config.yaml
num_hidden_layers: 15
hidden_size: 256
num_attention_heads: 2
num_key_value_heads: 2
head_dim: 128
intermediate_size: 1024
vocab_size: 8192
hidden_act: "gelu"
norm: "layernorm"
norm_place: "pre"
norm_eps: 1e-05
positions: "learned+rope"
rope_theta: 10000.0
rope_fraction: 1.0
qk_norm: false
attn_scale: 0.0884
bias: "qkv"
tie_word_embeddings: true
parallel_block: false
init: "trunc"
init_std_qkv: 0.0312
init_std_o: 0.00572
init_std_up: 0.0312
init_std_down: 0.00572
optimizer: "soap_variant"
learning_rate: 0.00561
beta1: 0.95
beta2: 0.99
weight_decay: 0.091
lr_head: 0.012
warmup_steps: 200
schedule: "wsd"
decay_fraction: 0.739
decay_shape: "linear"
final_lr_fraction: 0.05
batch_tokens: 131072
max_seq_len: 1024
doc_mask: true
train_tokens: 536900000
max_steps: 4097
dataset: "wikipedia_en"
Each number is 500 + 40 x the weight over its row's rms, rounded and kept within 0 to 999. Layers, rows and columns count from 0. Numbers have three digits each. The size before them is the row's rms in percent of the matrix's.

# o: layer 9 attention output (transposed), 256x256, rms 0.118, rows 245-255, columns 64-127
# v: layer 9 attention value, 256x256, rms 0.15, rows 246-255, columns 64-127
# up: layer 9 MLP up, 1024x256, rms 0.145, rows 0-89, columns 64-127
# down: layer 9 MLP down (transposed), 1024x256, rms 0.146, rows 0-88, columns 64-127
o245 097:470549454452498513469449523534381460587471477384549473507503463509498481530535517486452579520505403482486412531448470493482536493482551503422497464479467531518514552479535460530522519556482572
v246 101:520504465466520550541513537498504385505495406499510462523572453519482523522481487464515478555526503521484431405511425497477504522453499470415445440517496502471455596491491503527471466496472519
o246 101:495505544491604543506484540489497423587539505508520456507482473541519500475418469449442536495499467508454479507558439525529509478482512541494528483493570518426509529451494568503456577573542532
v247 096:492471447468521526493485473596467496531526547466513521417528530576453492418534518447473481484535527462422568475436544446479543563480514426499519489587452506517511506499545520520565509496440546
o247 098:510476503545514477524524488519436482497546514447561517492447585513495502464451540473442473467487502459477511529492503415467549494503464504562490493557500517551558552495522526459497528513465528
v248 087:492499483502502560576515472507466528541549593535523464507502483470481502471514510410510491502527489401492491537510518522542460601484530589465520521514541474506409523509487472515489594384462587
o248 091:555495524539506488622542523450525496527497538492495459459562588498503551462502536456463484515466500408491500461486527494475460519417531506553412489464542454484492526490466517438464531508449550
v249 091:477499473473492501492591560475489443500462470471506473448492436452505553540482484542454491577420520496495526491490539556483453500492521453570528491519408501451519549515449535480547480489433559
o249 097:496516520489554575511545509525500572530493507502465578469469446502519551609532519544501531564408572518490469513479494504540425533497570508536531518542494524476418472503532507464518547532467467
v250 090:475470519449545542445407508450541482463521460493517437515408525451495563521543503507536514551504524517561507507482523533539481538516492483391485552487559486469495494443582461489439499510573424
o250 092:472481545462499566488439528525562480445534513488548461519453471505539478504427451536548469505508572491472538467434502625511462523524484517401500532438591484530545601471566561509398477502612507
v251 100:522520544568425523481546511556522524465478438479530458541449530508566541508540528551514498519537492483509491515447490466517519481555550504526586495507540472561432532492503468509472425474504538
o251 100:472506521489461492489497530472551523355554517439518488462454507516507476565537495503504475548537453445471510518509439436425534533567482546543574506530602461588515502436498520497513433481496565
v252 099:527463531511522469517547502558574468526577545464418498480471540494496488517496448494513533587527531426482513561509496552504526482529499535464506448427458485498468508565476479524525452473544487
o252 102:486545545586451522510519489543612524470494467496505505491498494533485425462501511501509524514445473411540548593527464540489532503505505492474485447511516519510524462487395496473486437516523484
v253 087:487512526527497438466530496475588571483511470541488453571503495485532444543501516518513429508454571476509503456531452521466550493479536556495491496484474495514409496494443482487433534514503469
o253 091:456460604521482501479481529419506581471489524440498426529492476478554470475575484496493463479576501571515487458525487590470499536471500573443538521385508507497477499484472561478440490514513562
v254 094:544500576517542485487484539641561518548506497601528561478530548520474540416417464470498440510523514474572479450416490493481500508503542512509536550517519507509510556524476366520556561470514400
o254 097:489550469547487459598440505505499472501450500513515580501479526519545509532467505522490503436495512516555465479494477492531546556522475528557491630608479484506532480509443452497554471516461368
v255 085:535412473417510564495468491507422507464519558450464486605578453600486477530486557489463417501479494455542465527565482460562481536466466525465525474504537509551597482456461529574463455489525456
o255 084:550500468471499511468525475514516399462560495521483477572484514506449461444508557485489443568494486493470514447558476468527521534546535594509498519458560487462523514479513502447508578466532502
up0 100:527495534557503526475504577477477523498534522524487537485533491560464546451495537546489541503405552516536509510452544483507468535510567539567510533445571445490541448553486560523484470533481536
down0 103:499497453420457437503470503452488506422497527516463485453550553505578516522575477445434508544550487538592488465475470395464532540474527501431550484474499558525516543514475507511489548529525510
up1 102:517465530472500486500504468434518516557433484512525516544530565493461538436474449427495505516515478454507501592566500491523488488569507464509496460455475487521552513503555506493488429472503519
down1 103:508498518524552567499474481557505508532494495503497542506489509494516486478476515566501462489481511488424463517396473505572510502537537438557516493568475484520511456366439439559508461462493491
up2 097:483535466506497469538479489490447548455478448523535512511485504450499462520532479528545438430506536490404513501469549484501453512517491456456499552552436548498479524470432451409546538484527572
down2 099:516465550497480549453445427403559520505507517401501452514501492520515510522536539468532488492500527538511502417523556344569468525560490540483518582471525511513495510545457628497548415506398441
up3 097:539484552487516481490521474419450496503449473519535504558443533478466462524461541512520461588394543529555505502518505523520531471541562561476484502525511539415529431459489484477506424518487562
down3 098:467409509524508468492485522461572404530514559517445440499558500497478479456516557505546455461520504499495538456429523485504491499491498503484536489478546459441500488531483551421568560466569565
up4 104:523520540481550471502459476530532450554494497581483557525460478469478439526452506433535482523458506456485499527541514560476527512501490502514497495612424524535483497502454564532500456501496543
down4 107:551407518432478546501458475409477516502483513430530487494564419535499512492540471531535435583459451523560468456506486463486510535478462509488512512521524455563429538462529474551508527521549499
up5 097:513489478431514533522526429477532488478488422510502539500531535478506478537564541556414530495531588465544425518560446463493472562551479531478522464503554536455483535526497464526521515464500447
down5 091:531516513538527444457490571469503557529513611476479433456518523445611471447515469543468476421483480518520565490470530600478532516519489457484534510511550513564515533502423521484470491456494526
up6 093:515498504594460517494497476504528517436557448509493511482488494538412458489501507524499446471415510508520496464522523494474483479515470506436514514533471511427499494477476492496511462469489537
down6 097:495570519517528459613584444500429413538461534495466467526465527523541481508486556563504493440471508498482538501482507532563496492481475506502484488462480462516526568571534464476439554581440502
up7 082:530494540466462572442547485450568562452433570497480547524569483493497454492420500517540483496482583463460464524462489493502533437502538475488458499540449479510521469508519456466501482511488436
down7 078:416479484470463483504424578538562469503457495514501522473470527521536508565518543496514515455499492508485562538492525486523501536501491538542614527495513453478553522535474533537466530545430476
up8 093:544412586517472536488551446538524467456464491455537480508532488465503473487472419441559494531511544438521585485509529570504554552481482472547491525467551517495432547514484478444518538468480513
down8 093:532472474475503490441451489568518449515458466524503482475537465390495410598473578471504489457388495535573515546500477498511487508463462536550501446433517482535511489417508481555554539467533567
up9 101:549516518520470493446543511550562502563532488521580470520483413473517483518486492496531440518475459488498493527558452526460469501512474506465478448467543507496518527492553442523506527552526436
down9 098:500498492546507485547447495489495452581433480519468534496490459503522467458528439458506514471534465369499477450472492443465499482550479560486480506436537432481478546451450477458498565425551536
up10 103:535541516530495553452495504516538534538523478519504455511513516487460630528565539472481473578489488518388500537491472452496562488511574484446474539528572488472520464515522504524414445486495491
down10 103:450553491462511519526497444455503566509481457551481493475492504565444405486524523506521488550457541527468449499461525464482528561561543469495532471539432494520516532553466466501536480480473479
up11 095:514490520517500535472520461540541464548516496522525437565536535526556414529567504500440521566472504433499445505469502553506501522520504492520493529592463476502478487507530483454472536556454500
down11 094:538562506530503493519534512558476533479499477452504514451482546445433564491488482526491476526493433461500505444473469550517490478466447522482435548461443541617498519548500452464548508434509461
up12 103:509576472561534505530528497535434529497534460528515506494465519412512511543552487486471508524499513592479499430478516516534437547512535573479519469506438509444560575515512540484542483541442496
down12 105:482531487432471540442489476486536484519501516471475529501424574552464482482576527457534458573482493517526520444420564509520485519557470513499448475525500502437516502466543514496454455531526496
up13 092:459429510489571510535526551452583523476505509506474478522465492468559545498571472542497590499523518517515472583528445468502506509516550511380453473463520512479537462507469485464496514512475494
down13 095:484478505517527455514459574508493523492467581445493567460523540483473537523488586544540511529496517436493505505478550568461463533457468522496453403413441535529473519413529477488500516422550456
up14 089:503445512411477490477547501477453576526514572495553534511520482445505446480427481485485528508505554474548425536547433511536515513464562487473521515441518507519527557522491527482498458429566473
down14 085:506508586485537579498513468550485413480428531547517454575512498424477479519468519514509501537462469589483524558462518458483561472468452610515458514501509472518489530457495440536427501544480467
up15 094:570452540491494467482545503537550484490528547519539457538503475499464537499480594580460595447531499449425506509529538469491522491516471462523443564524511492510521615507557524554528539489573455
down15 091:459543577518493538551457477421488454525547537442430464450534487479533445513480533525480510547548510485465505476489572413530486525513496545483499480432558478478478480544478462437529461492450562
up16 100:494489535447512454409486522509461487476495488464513512498449514515513509552512576504554467425459485522562537489528479502474528504518508568499480534454573476488510474562602469505451528530483533
down16 092:491556446442536445504473448462487523532474466488525476472535459490539458473461535519505490469565527474517468569538466450553546538479485442444560492462424499444489406555472514499559445522481527
up17 099:468489434567557489484583531480512536615428591553519567496538498529469479518546457474476514520508420530441543499520539504501494520550591414543556495500470546430452502569510518463480469445495530
down17 095:464460541513487491488424546545502518460492506460526529426541527554520554471591493485478532454569501537612456457517464523500536519456487400471506473513563427459523532497458462481478462598422470
up18 092:487512512471474553413575547514511504466453469474517479559534509496443483453450521506547522543419492512410487511509516506518497506425581468472495508501420490484584522466478472528571519508496469
down18 094:569479470422507518491535496446471516485457509556491568507571492489528496534432446491553479479488490477570468514480499444514510542502442504526386478503485463570481490521535468567470484495547551
up19 080:525538507503478501529469469465469517544530429517495619482531511542501518551500390459459562532487557510411437545536456527495490480490457490464589531463460493489517483492542512504509463526524438
down19 084:520461502574503490478513545449501540449508505499527436498523489480506463439559496558497542454507479592546551413482469513497493444468447562611416444477500495557452557500449513536468498503501458
up20 102:507453529510559529558510464433523522532455514453547568545542527544499465512543507470540461551532490488481457520465500504458484458522490425524513469486497472510441522480532546483473478484454434
down20 104:449496539514471492425492483513433520516545432518501468442509429462545523535455493537463492477489493456491409469528523389516476512423546526398570511495467498512504487471518563520544515483525523
up21 100:518504574483479523511466542466472513395465576517489514525552485529513483519511541502505476527509494499494426479488454540449486479511497577553571570525538504467526499537515484522536501475523522
down21 108:536468535453511473493477510505430591493540478451475504480517504491523453471470473553559523463515521435433504509566478502554480446471523555535490534584443492510548546454533551497510550529517505
up22 108:523468510575443545492508527517541455532497545557511512551480503516537505447472516583491511449488532484514500448441445476486523467567531506460489494520526524503503477480521586509495550537466541
down22 106:525538435505491550434488517523505452512532517469507519518500508505488522515490541562481524482479491443510550473487544454477449492430548440583409472494483495499428483443567465442506514535516582
up23 094:475480502514522464466501535533470534530467435497391496432503497518539486470495505480438469512522475499508522513489543520537571462498482467479459478505515466449463417520557515526469504522521469
down23 091:457546453594498526469504524458472436551535461454471517493452435468505506557487438444496447478548548514408459525426523488491495532537472517606556486528456519491487457520510513563525482475419456
up24 105:446429565522484459475522546467454418489515510591478522543453537492503550522505537432455580432494470576515470429476463558530472576533424483485479479460541448454478465499516449520470463471489506
down24 102:467461544431500449501457472514522502475534531526494449463526481523523533511463495525435508505503465457465450529573534473499443561485427449501575547418536506525531489565437551503514528485441490
up25 100:556475496514519521545506487543471486463523501560470516494459519462449462493454565503474498559523535534453506506457484534477511461469501572476420490521458573466427416519524547492501533376459539
down25 110:499502533584498439551555479454531499459486455544522472521487547590471470460463459479486501524455554547462544535523474470528544464425502469488490475492412545478476493526489564459491479538523539
up26 112:489491471420549529502577521570480499485518524408514484493494497589445551505488488491429407486531470506511484537579477520469482525470534502455536506522499545530437558489497483435501418456515449
down26 104:471524518513522513538531482497552476548487471515531499548548518446466494526428451526486545518541494508525521412535508418460547456452498518513453598613413471506525508498426444468491420454536539
up27 102:531539478555522483485513420420472521523524498492533501480517566460551547536525463518550518444510453488550507447510509485488513462515524484439518506464524502527508468488487421475536485495511472
down27 106:518521572499541531462519434505470521479506505477426461519520501424516476490484506510510440526437472471505458381524520500469520489473480499519521497571498502505520604485455501540460447471591491
up28 098:457492535530456456476484498449492491467438479459559521542464535557508535487487554476416497533544540504493487522467491518496548475508511478491487551403538463460596544480517564476513485443465528
down28 102:508577500562574438467505512520491523516597490545481521523485463563497522458522459483514569504508532491490442449547433526538449433519527488451517451609472495431541478549523491535426523554480493
up29 108:547497476522452497518562529506420423519467462492471478426549519479508538498482501521495575512550497512497506525464521527568484485408440571458580452432507530434496491449476499433555445524510549
down29 109:522511509525514509539515522491491383537495454487461536506538570496541525531481380476563530476422468484491533489477474520552464572475468518420526432535517519504454545512484434458502484507542500
up30 099:480552557497459493495552481575480490418516497526537478518515443462463397521567463489452523445523553507492542493502502490540570530511498497452590521503578499535473526503558480528506485499500521
down30 096:597484444484563504549529425477463442456471517452484500488512575480512538580519509399529451518486487507546536479493570443441481484439454487483440554465586501500520509491507459457542466523490516
up31 077:520513492525482525522573455472511555418478507520485575489467432468494547537552511521494481498558526460535497514494448530479518484454484533449504586489510528455477472551570547484563536500504548
down31 075:480509435464595521523460478516442476541559519531491383529462539581492487525482538445541512481402477454522495473520541431470513531517409594521475486528421470520560497505473502478497437523513442
up32 101:495529495522496536504506541528474545475501510506485506446537483596474439495495507485556481510507479540492462517441500574512547473455509497503490487524548477427454459497501490526537526472518488
down32 100:488484511526479552519565528514432542559457487494583565563489474563438532475606558411508539472462521485532494499511565472478441484459471506533579499492507451461579499469479506568475514482468508
up33 109:433448442447522405520470445487558527519501506492536490561510478530554487521479530469499487463425498491559496546516515540461433503576496488570490595437495509490526477533416513503499532560543584
down33 107:487519473540474483496487485571574490473461498508524552497473507491555485457494535453430532462542476522427554548549428581474501467466421558446535460551534504542513475463400535485448520445530487
up34 108:515512526494532402466467525531571465468472507442573514528487442487426527487524497583496471552461561457527570518499536452509445540471467576470503486544492491518509558455502469538463533456425573
down34 107:544520537501472472512532562569478560483494449522606413552478475407458499437476490588563433532474474483506480557430553506544467496514462594563568462499490504482476527418458470504452520451469511
up35 107:448475494511546509449515529528444491474470559527491588492458517471478514468462445485525486509485543441500495505489520510532500529475535477520517533477497478508493472477463532548410455469433566
down35 104:517481538531544469467466529531495558518447426503490468474453506478456515460586577590489526419516494448492566568533481534508484495562477517548484474524496443574491515497553505481475565451466493
up36 105:521540522507501596510455512559532443478478487480526477565453490505466542470573490490540553494444458483451528528452541452535512492500528538448515469599466476459481453507512437563488523456511491
down36 102:480501543534473444530496522455516440539536505517530499468471541550473469460488522426540500463502471482534502493428537332523512467458516408548584521479523545538539571479465465446539513500467541
up37 100:572461501514406587554520553488505591483517468524476466493443512530580549505437460518503533455502380571509563454531453483474499452532439521454478504414548517555408485564506511513468504497495482
down37 095:493481526434551455528422440515447468537440556545423531507405521554465454528480486524504508509511445513479471564506529507500498484471467517525572566513482493484522510462502507479544496540520507
up38 095:503507565464606449577516460466542517441504394475504472551476494506472488443495528459424485436547523572476440574452500527536486501511504528485507497506462540462495490482489431486565498440501484
down38 096:490519523439503510514490455464502407429469485505365478448546535452567489465574516508492594502519504473478511521518539541488491510455440491508510496505573491466518448463480454534472479564465545
up39 095:440426445562442554449499408483524526462550520525516508485438466523520558523460497461473477462534542467512474463451500540504461517539487469533512561523551415553484477480511432507464576496586521
down39 093:492526570424510485529453544470510469458482471496414501475518457465557448521541483504529483469506453483493540495580492524494461559526490555467496431483435541481512524482470489511517451490481465
up40 081:507477497451516507558580513517482525406352517450454534470445484521527445520505532441511435592539436549495486517507633534520503518498517428532480488474447538510430495500553492486593490527448449
down40 084:481531505454454516508428464542535493536491507477520522518515461511474566451505527521493519496543514500505476568512493402538492519437500569534422460451569502582502452479485489548429506503524483
up41 102:503448481433494571468483531444500486525507546539551475576473441577472527515528433505522466464529591526444514449550590519520436489511480507616473502551523559479500473520495539547453471492530506
down41 098:541477538566445429466564439466524437477546428485508547467434527418455532495491475468530512440527525518589469436491500518500506526471492512495460537511437461490484510510474489485466497443532520
up42 096:490511520503505461555477489531534466543556503503550475475495485524566507493444537593504503537432493500440525544398499532570464543546474490505472521602478501519550532584577524510528501483468501
down42 096:509440484562501539496543482505496452519456574463522440520536449482515446502525527519457553516453501510526558434466483450524502555582517505505503466447494465513552557562478478470497435520535522
up43 097:535533607485558510465389519515484512466576527512474513479537565489527507493526445530524535499477526492479514450523479564575496456462524462522498536400562475600481470491469523512500486539476451
down43 093:496456477503531507506591550492467476505458432466536543550498490474451466533456522498381453528528432558450518501494454416507533492554461523486570451547470445487524498516498509480499527510562520
up44 092:513525528511426509489542487482555564423493533449532533543585439479478511456559507441516491434527491450512494487528431475481505552502463491564501482501522531602535439482514464509428553454482460
down44 098:446526506454459523522495560455497524446516559471555396522430429477492476545458526478536435507442595548539478560482519474522487545526481515499453509499468556520472499469417487449498458480517524
up45 101:498490451541571532415600439533483490481514520476527473541420506533519513438545424522485476512496505494460486467475479517447525396433513520451489491448471482455523494452537477446449430435504630
down45 112:502533502484487560524452514555541489481567522454486439588473463487535574489505467536500588531446505529469519513549580506520559500528494478560448511448533551513493573551556490461562441452502448
up46 102:448598529479459529445535485558418484537542499492530518519525481534500490445460514428473538495443488450497561546471460542466448610467556583460442501506550461473472517571423505480499443444525479
down46 095:477442457504562533514495502509464459496487486515532476504461476546482513538528478460522408507499516551495534499511466532456505489529464455507589524531429525529516445450499504496546525587459476
up47 103:519493431485509470534612516535429525503447467431511568565521450503513601592570553556466465504586494490584527495484557513513500464423516474512538490501487504511476498539498497522517436545502512
down47 093:485547451520466494442419508505443561512481589522504417420474502519478486458491425457514511479472545467487553523491486519518569494534481515500509481537541542508488476471513537508478508467524486
up48 102:516552516456519523515485476467450504466499491541521452584532455488500486481504497478462528535503451452548529529498527510515474472535431482474505479429495449468408501514569538503422498448476496
down48 105:493463480553509469482454533474531435509468507489464515497563529532483528480527411444525536497480530486460472487434460545511529434476511520497505518520539522511574484451464471486432603534489466
up49 086:502478536433428522430485506600521516575454475447492500459529489566481453481497473484550411467538483523520427550540415489537489467534547526493550529560563527521593491541511483551472562507473520
down49 080:462509445512523507518483448539432462547498474482494429455511501520469487530514491444519479522512514542544545526464455484542461492483431460464519435613501431547506569510484496519477472486519477
up50 105:609523491469441525541464489559533446488389552548567549532512428447550522583507443423430558534490564509495484456502494554556485516484477479538462469531505540491508456560486477528495529496503437
down50 107:566522536410425595462449441434466558506509459462470438467537505486534498508563489452522498505504433459484464539520586603475461422476537486488495531512518484507461470430561464562499499502555454
up51 099:500524527546506471535555556437459554502564483484456511449498521493522466569544499550494495479560444496533451494486475540538482564490528507572482552548501408462475496463529463458544540457504489
down51 098:555503534447465508440472430531470480447488514444447455535521545523444485487473463511508485583481476510438543505481540524547534439491531523458529489396434559524492488482537558557470522566499523
up52 101:520477489406551500517514512414494414495500528575498476488454410443508575447482530469537490517452438526521522550505543524490430500483497495539466478466477499521459481510486455566492491471431513
down52 096:500515457564450539479489568479437425489502501489453490483518480527538524518506530543513505527519439454547520532469536391529517456484492476469550514499526490480540500477476476536553429472478493
up53 091:446484542583422485512509461456465511477502496512464533544460518484484490501554499485548475485503510481501501498567453578483496500528519551496455459530495527528439540516543414438504488475446497
down53 096:552504488464581518455520486498473483485529535506402470528590532502461493486544490447547522457514516470428501522509495514453561445545520469533569492481601470526494544516525530485551476455552499
up54 108:490510489530541525535511476506530502454472540504476466539555506605548502576532509507510410501559442516538498556457501475518581578486502533497444424494420497452509491458435519528522511537488507
down54 092:445476493553487547492460487536546531576526501474507480517506499468437530487539461529497496528468490486538581456431493568502486474512507463518520567518524530470485470502503475452528494483538497
up55 099:478509424543575521540530435426584595528547474522516515505500467453442481469609454453552496540460484546563456497380468484533460472510514517547476475475411492484538485481525510509458468463556518
down55 106:436511490501458477490579534479474533410519511536509479471487494516471461549584538495391488461585502501472468625488552460516486521483467517433594549475403517508462482486496474506529487527485489
up56 106:461549508517490492494453443545484529485484533463578476506519480424488394535487475431554482466489531420456567456490483515544556504524427512449433568473485493480531508488509487436482492460492500
down56 095:480465515495496499535505502497569473510448445498507506441525521487479505468434520375481477510437476490551410530475465494463470484516499571520448452495502467561413478475483501436505525525515548
up57 105:533442516544466530479520496397532542517499526501556538472500432523534448468556513471482488558499537507521492496550529558513481490451472499506556543434421581532465460486507545504514454498457533
down57 103:566506491495516490483491449511517509551486553502493506476494419512465408442496562462468465482445471512424472503461504453501551556463511487412485478501474480487481478494529459552449495473487500
up58 103:568463547488576425492455450446502582510470564494529500491472482538430492444540533529545490440547484450505510510505467460471497491514468494480473545508514447487441512513478533472489596501465488
down58 100:466473474427516433491548596520446469490453415506493533496447559481541440496490478528475499516409445479446576550488492475499530446473512552528578448523399546523442553514467479465506500506448573
up59 104:484531487391442449439476577489489537532481469428548522542628508536503497565471536542502478516474511548594528480547445496477519507554490525475452521538436439465518436522495488541498470468555506
down59 108:495533447490453464467553516519522468490490512423497452553484446512479441519484498513428473495499462522495418535486537594474471483482504499495548504524482497488553495487547492499482506436531494
up60 102:498481489532491524495451419520527460536540533464469577578559503479516439471469520470527518500503527467494514486509492474471529578519542499493548443526430535546514481567532502489484455478472507
down60 101:442468487492450512443497410513519616472570487512468504401446491512552494487517528505429503435522448503465517479534535493553470469474540504470440472503501469512493498422477503502489493556523447
up61 079:539527553475533497490504489495518565491513546542463530499545438438511536482555477526394518489442469489514462548521512468481530514534514525485458525476526540442530502483541511425515515452480489
down61 081:493464460516482531556501503513536479507474456475557485519545515489476433524464534500592444518518525525508514476464557643469511505445500475532509485487447468515460450553457459585454500500428557
up62 099:427586545465529486485551631509513484493507446491476507353481506462485467491539460494497571533473445512523542470496536507597542457560464505548523493471507502530433432487528455518493467520533495
down62 096:522502496448539469557538485552515527522424485525544505465493466515515462515541516486475461470478484543487509465497480511500533505447485483529454451476517524502433509537508497498469444563558500
up63 093:480385522501567536470476509472487469467505502517467540559510552463430579526527421538443504524463473440503547526533532541576475466534515518472438560411447480513508427466486513500529459502461498
down63 093:504483443457458446492501485538436534528431442514474455488471563494569425532487538538551561497473466438453483493536500576443488476477412475495511474553554488499491498521510530560484552428466462
up64 105:520422531500485457479468588461507536567475499483464480418509445489492447549523538557525472509550484519541547471513539500531501529515473517494500477512546368504523476474414465479492494509479526
down64 104:549553571530522541547460535527481516519498531530529515524536498423570466455541466486439525526480554494566465420442496466498541434527525479425577509506528465480513500415427530469493500538464553
up65 096:498541511489527535506508509473449516533521459529544469481561517497485502501518551473511502482453488536468408480456526447499496504482520494546380583534565577463494467502629497463455477451501430
down65 089:484490462507451516457400542468507620522477537466432463415520480482550467490504505499516563464525556539500498485499521468431527477539457486534554536526521521558540564500477491554513531537547517
up66 100:540462518544501507464489540513449502522516466505471472513501480430476480445547438511416520433503479480516591519507425468478465463533530515483490485483482408503470491496488517472579471534532500
down66 097:480518526454520512507562505470537516510502524525550515491491470523466467538479533444529533547490481537481448499522532394488510508479469498536502534492526564453476494432527540609539509482472473
up67 097:476552494512448506510514434492486508474510466459525518530513521361460543551500479521473515481557513465524500504516580437460526528561477497550505504508451525425532485518549460501596439527478540
down67 099:391520487442434481484482468547501487513470434422521518505461505469469427455553470497527390561522492452523440517481491476516465475486512490455556592456469456522514501469523583542490469498562456
up68 111:500499538483473479500510519496405420499449531520533525509426468442585472485440558489494492452510448465538458540549475561481439562529479501417513529503475519544448522480531533450444489517530532
down68 106:523552485524504494507481448435477536515506457474581437495539484462465505542524469453499602490517540492493510510419538503526505471465430467585500464450445457377422504438455458521475517443556497
up69 102:534495593511533533525564558483439482592476576467510517486417574510500494413511533486469494486414450473599442484589565508549487497536493535502546397480474413486535490431510526559491540481514530
down69 102:520466492464430457479493481435536527453546509497503498542571587548521485559541527470476444454553514508511494508477509505490529555485508504500452525493510514494519590544540477550508510470485430
up70 105:538517558471521504528488495504532498549564506571574458596447488465478550468509581421530511485402455428485467573570453495385519480480512558477499420487510477553500538504429499512478519498416474
down70 104:532504438429490557488511492571518512566508483465487493469557512554433540515498462569446455490522553503469470481484446557541528454534509533570441550532456488497454524496532512585447567482461462
up71 099:444491493518519469537548519491527421493573454508506499535557497503487465455538457494478519430558460492529471437486427514508435492478535495529413522494504515510517474541467397486502473458442553
down71 097:540441453460468448541439519502567514477532473546535564519522445485481526530496474497437527426525534495467503497518490466409511426516434515512397491500498431486502596506480566499568512423527432
up72 111:539464494513505568501519514538487513495466501443473522541474549467565439437524482447496487441458517512499509543502462429478509510483424489514456545497474504469483487489563444519524544457486461
down72 101:503509472540543510500449454467480526514517467490486451463529525432493562464527559542506554448467542446443504503520507503528522530525470486492507470523510506483446498521490486427455537462428512
up73 101:567492545558458556536417556466491518575562523462535459473525515525525507445502457530475543522478461525550517483558555611478483612446564493528516480486466494489524516542494458460554457526516452
down73 113:587477544532508449494507526473538559559449506528536486515549507484482536511565471525490467506510397546526545478499452474469481448412455467480499487495504497514496541498521459477488477528476500
up74 099:535539517606457549541474465437459515473470493498515497492597451505523519503520457503458503501499483554558532528549573526483450555489473514478504472468546431498493560500498508451501568450476454
down74 103:475466547479505506395524552504540431489562533568491509560506558444470529514517526533593507475552615502490481508490489471539500524525484483516398448461458513470559533457445535478511438492432452
up75 101:577511462500493514453465508451406495481489508476524492564473478458462487516456501497458475565469501458539543615466516536472500529510463528577563566539412542535592490497480525521431487512525526
down75 103:489424421463535524519534414500464469483499454509458517563476490416499539466479516446522500456511473533491541479550467531459407395584477544534500540456522515508556521461544539558495547462519526
up76 104:505473490485535469511473521521437582521470501500498471533488497447516481581518453566532485492461430592566527522527533485499525514458449479482556468432483491467445531504426441590489473552545539
down76 104:526492481579521526454465458475496542464533466456501529490488469460498553493470453487519417551505494529488503503539546460503455469541563503424511471525540540524443498485516462453477510586508489
up77 100:524529529460561507472486501430474545469473428465478570518405491477364531468490501460480535613522531529464498509404531512528533535513485549501447435464537434563512502423497516535494407528488500
down77 106:472530530515558528506473482519548564548515540480465443467477473485503482460524446477452539460466474505509482507457464477444532537467512495561507475521508452516461461494564496485521506490441471
up78 094:555509482490511469551469497468553447480538495528544520443537537479546460506507497512513495518471461488480455374442487568496508443518474439554581556423506609518475513443438500453500516526537592
down78 087:376486541538485514496403506500405493528544519529477454522486527494520480456437534554527491508491424451493557519464433471441467544498502475555400507477448484512492522587516510505458479532458416
up79 102:516519476516533525405527490492422448468558439482453519493547563483479443483443471534476482503523492446483477584472540515462477530434500513506495437455485525524485556480594494587586479484499525
down79 095:478486494556537465481452416515476420564477517540558503479468461520477522507555513528494590453537491500528361495456455461491463532496564525455583447443585396454522554516526532514445526508519457
up80 104:461537540457438508497550420534454414561537533555472545496512577461490477472552414498516502549503478467566568469474488550529499509502527504468489498485447547440517518497514486547434432461489488
down80 104:505510564489505506376598493480358504543551497548500520414562529480556474491508428556525557514531504541567551494529496499448488530542513449466451518540458553553533579450517517493434444482513515
up81 097:496519497517511553517566479514470493531480491487620476551554542485477482501542537537466487505539536502535442416570560377532436553471526490527530494452570520527490471537520574452483499467480469
down81 098:462443524508507483464494601461586487452499543463436512447451445561499496463481437467556469478478533483519613483409492458496526540459491472462449464571475578551466466578474506453520530508519503
up82 093:414564569441465503457553558478480443570447526471498423494537452495475491536552523513541476628536497472447540565517451530512516489510441521577494435517548543515420536444464530442504454528491516
down82 099:550489479557546516423449498492430503478471507432443474553493530571520539455469508474493502469546483492457451484497464484497498518496477497496493523433437532474444534451508482554500461465541450
up83 107:495525525476508463438463514500500509436470516531522449422445505543513543415444497598371523525569456514516476496458509473470576534492532482483504492533467478417469512496489518529537486615475423
down83 093:508474498451461503419452514496536489536517431496503508512493533486474463546473527487525462488486518463485508400496474481400529460522504492493527598533486440514517531410547512477569474493534566
up84 104:415491467449480471525551531490567423479526462495570531520546488554429491437472484480394494546481516495493491534417546516530493578477440532547545585492535505527529465472460514509540443505470488
down84 110:403442479485536485529495501504519511485479495526483492505528478581537511521527444447496505572470541504455451507491491466552515478495526440595494510535502497476548450469449487397480509422552533
up85 103:459503550522474505456483532592494541445504544456526491564583522510533472520548544492525522464429515490532485515492497458515490548483557610500531415543547485473492428434467459535395514512458477
down85 096:503514522512499414537493504472483486484497445446534539512478520448535470568439498440512533501482520538476530437561471430531480572552487551500512504537433504426506505430505433522498506507600557
up86 099:442543541569462500511608481490516549460511478633502526523519566520566462566431533499480511527576511572534428512444511467523468529502515486463548461484531470502486527558459489506518508490518475
down86 095:481479466454480499513475467531576399542444523408475511505552544482472572416484464532551514498435455469498462450476476430524473476549541544576423525448536469494450543503540489514490545535537499
up87 110:489551499448515441487380536460492499490461513469530465516478472554477498551496426442497537513530525458537494550446481549414523484562561468526474547516467467499502505464571483499469589525453644
down87 112:481564458531507493486499548498584456509509493512502499481419461474460459544483461511511536502582499536594502461469508542440459505488536543510538519491444489540524470518569478448474536535583551
up88 099:502508506528503481442522517522470520512501415509541454493471615464550452486547448454459526503524528499497497585427493530478484532525465516502438548482440535458536540481426498563524474470482547
down88 101:415516444444541490480457520559497445432435545554517575470469449447521521546524494541550501439502531553512524535512559542462513501429515447517544502475511526499562485481499550496536545430495533
up89 108:496505513513500503547574548514492487493436429484578493483512461482497464518503495434475543520582459491529569452410405604489563505505541565503478503510448571486498510535491493513483531444494451